{"n_layer": 16, "d_model": 256, "n_head": 4, "n_kv_head": 1, "head_dim": 64, "d_mlp": 1024, "vocab_size": 26449, "activation": "gelu", "norm": "layernorm", "norm_place": "pre", "norm_eps": 1e-06, "positions": "rope", "rope_base": 100000.0, "rope_fraction": 1.0, "qk_norm": false, "attn_scale": 0.125, "bias": "none", "tie_embeddings": true, "parallel_block": true, "init": "normal", "init_std_qkv": 0.037, "init_std_o": 0.0, "init_std_up": 0.037, "init_std_down": 0.0, "optimizer": "adam_atan2", "lr": 0.00108, "beta1": 0.9, "beta2": 0.95, "weight_decay": 0.28, "lr_head": 0.00865, "grad_clip": 2.0, "warmup_steps": 491, "schedule": "wsd", "decay_fraction": 0.819, "decay_shape": "pow", "final_lr_fraction": 0.0, "batch_tokens": 65536, "seq_len": 384, "doc_mask": true, "train_tokens": 280100000, "steps": 4274, "dataset": "wikipedia_en"}
Each number is 500 + 40 x the weight over its row's rms, rounded and kept within 0 to 999. Layers, rows and columns count from 0. Numbers have three digits each. The size before them is the row's rms in percent of the matrix's.

# layer 7 MLP down (transposed), 1024x256, rms 0.0452, rows 189-199, columns 0-127
094:498487452560476502452448506415518507469469541505530518462461507477507524505499513431508495517499538475484466531445426502451511498447542469572534455468473518485465497422549559443467465479535516526580622479558542417507537500475521522561477516569540484495560494518557578506466549517432553468514485502440538474463453480420432459475530482539526516568485559547468500475512484499471543562415
097:531562533428574502459551479532489510462473509542522518554508511524497505460483423486444479522568480468504512445515496411470573527485525548492519502576509544525461452557404495516516497525452484555483493508540608527551513502485432479515509577525474581491508465523548533534499441500517488523494509525498457453465498472461553497464494455499507538472502494567552536516563474515488607503519
109:529511518543478509569529506441492573460492514528534549525524458491468485527506440506572463504541465501467478545474533546481498642480534489581496500531460457512472495530502523561541507477533507464463498528444476480461452491553525459580502454470494570490495464493431480450447528512400526498497521494451517464479504479539516450538451465424524507549496491479463531409493520434514494506503
106:548460510537500431481470464489481443598443414437504552487533456557553506385485507415481457489513489481553572482471460514554426491493440447555516466446506539498501457520514481479565443531534449423549483472442549502498526539520503474487478421442462493552630458494500468509452553484543472542497515474500508421525454555472479547435451546460576501523502477515517482501546428478496449538541
092:568508515531504485493547490479476538506517512499475516435497475570486538514530519475501517524492496529502510482503528513497415522522479485468540512504475521504567525598483415498425444476478539400488539463565453547537524477532497530555470509476493541507522481465439472546442543542462460534499483498441399527545520589521489503523431478503416434501552464462461474519469483476530476549489
102:557501503498440467533503544501418523450470629555514498475491489473535579510482413504555573444464486464506531474490530528462506491436456474515493503491480505510521486499487505501477521462527513478512545471473433489579446497499497552468580525541474573391541493522418517473506484477507464544478454587500562497472524511562532482523488477436549555488443534528550446533478554515565538542479
103:439491534541524534451559562492483509457411572469483515524444524509553487534450457537449464504483498481451514498562464569533565474456462497469507529527536473499459460485505462455514546502578583538456574514449522493395502482505515503471477460473521538443436539494503480501531480463512560589492519511551504491439499528548534567496523533468502527454513538537476549460455479480567526484452
139:512428511553475460457449542496521567497500399476597519480472428438524503564484529538469576475532525537483495570417479422514517492505522483530496446512501485539497455529511497496525424524474532439520517513594495565564450431487499492469472503488493462479508509423417467446531488456504461491489578571462430465510496494461539563455519526459453525520465427559441491533496516535567487517475
097:453519543439464540448514460548519484518410581483531501476516523468504533507462468573501499552478439471458466556511498473487416468466487533488511499487457569549404539527515543505486493499567486521487519489457564527500476473535439504473518523499498438482492438541450487505484450522442504586535537389549580546528511521536508500544570456509518386493440518619564437515570541463447504476616
101:473455507390504464524467507535473564472460498520464478492543545552602419526516528510469471464475540496500518517478429428524468473433478490470481459539498461545554507472484512510540455496520496527521523492457490551456514575507477495523447503506459522512496504562449518519509560525549454516488513519470495536513446497436538492477527419495512482445491549537436509434504527515476545481551
104:444518563447600471430570443514510432476546533594476513588494539523447532489488520498525556528501488496462510476434466475463457497500554488453505494450501486510478537451549522535517407522498474470505506493529549487471528482536439492482493463529510446438503504579539461502496527539568431449462477496510502455495503500458580503548486479470497512497548538512514471440520494494545510507468
# layer 7 MLP up, 1024x256, rms 0.0551, rows 190-200, columns 0-127
095:513486435509499492499494478421478515546576495471496453549502469464553529522451560489535580498508457495548468521504533529530515522552535436480482424479463473580521571514456527554572471460460508392446495575487462469495437485519524470527464461439551470536471498499486519449521546550465415500471430492514518572573549478488504467468522486458474464487490537413469461579443542408524454479482
107:489485426498490422488461543537538429494493509499549440498547517529565480426455523489422549462488551532532468476478551523522498491579471488528489499450533530531553452616465466538492439524463510500545487438462503467524461610464509529479504525551561475507515571469570556498447394442529497502509461518534414457534514547499530514454560560437465505556579463504542492585491546518477426499507
117:493404502491510406432530503483604483532513495521590493467551472433487521584492478521499527475540442493527491558526507473554493516566526521511451546497496579524514459474506497510483511531461418517486497483528435519508537557434483498425453507504503475473520487447511507496466540502503563513537499514494428490511509498510530508439451566510503515489548537568525476538458523437536519456495
095:471513520496507517533467496517513443526452504550491478568503563462539403519485503521493491524501443526516467543481517514421521488547486526522528508425521448528476469491516517559562534556465436578498457592451566506526450559543478485484511452516518474525490465574595543451504478466529529511486529518497536502513479430475521481450523548460482540517521482489499506517485533559468523471549
101:485529453487439499500446495519642479518440440489483551527490451559443485449553505583492524477553554468456469517566490545493511484538538638433550504496529508513536489459433462452513449557424501534530517510467517499539513447517571521521471528508505475527504504482611547404475525484550438530515529487502499451494520536572536525481465548545492512547529499485476484503464530513542493494498
106:450519506517515451479514459514490553497500467514532519496524515559545527524530540490389509562474566464530469452490542543480461508560509464475440414548524532523505475534541494465541492526528482440519479504506523590512441481494482482476535567501478463519511467475499530494414511565536540494482505489459487455573571444488504529486461462470464462555503455476506487539575559500512514497568
124:482546479484512493497522490474492600454448360538465516513457517491547488518589533491485505558480525479548450491474500497504538486509511489443494517496484517530473505528557505515568444456513454488529427547547545544462452529483549409526498540544489457547455394465514502418473524504537501563491580494512436429460498477519604554464468505433520539517520484556474499517509567528551508482556
094:495519469564556491512473515412488463492525445491540551530480454501519436495553475478430512456535562540495510455456525519485528529515494477515462450514517453448554437482519455487526459476492489428547543449499444480556497524517535465600483422476493545514531583492552479512516506507526538436489390532494451495460462420460462492478377471544551546522542496425432601526419501515553495506421
099:498507513517457520451577510512502438457560467508557551475482535463455542521544474515493518556505484552449518470526608519472550522502538512533500517448525517463454459532493470486462455426521475562513516505530494448591454465501550535510457523459504478528562477477601493498454520465463609561529435446540490466457488554576505505512480535473515484567490490466557522554487516452545457491472
098:543552493588428546527489529556574543557458417469537474398476538507529422500477509522529450474474539535527494483553554549510555471528495445489425476522493485505526512532560511433493538454503570578466510541500459497567518494473536523532445520456535507571501538405459522472483464470507538559562497471475485533467500517496468475495400514504546521564473443466459500512486523403511480460517
106:493482510581477459491464523500555479447479497499504477600498459513428564513506539559431533464560485508533494618504540471471482524490507483460494471476515449548505456528491520435455558523525467466496510490588502501524432513499513549421420468539504429527514454495539446423500511460562474500453468479442539425407474501536553492444484506477443452532532554543525481554515512485487494507473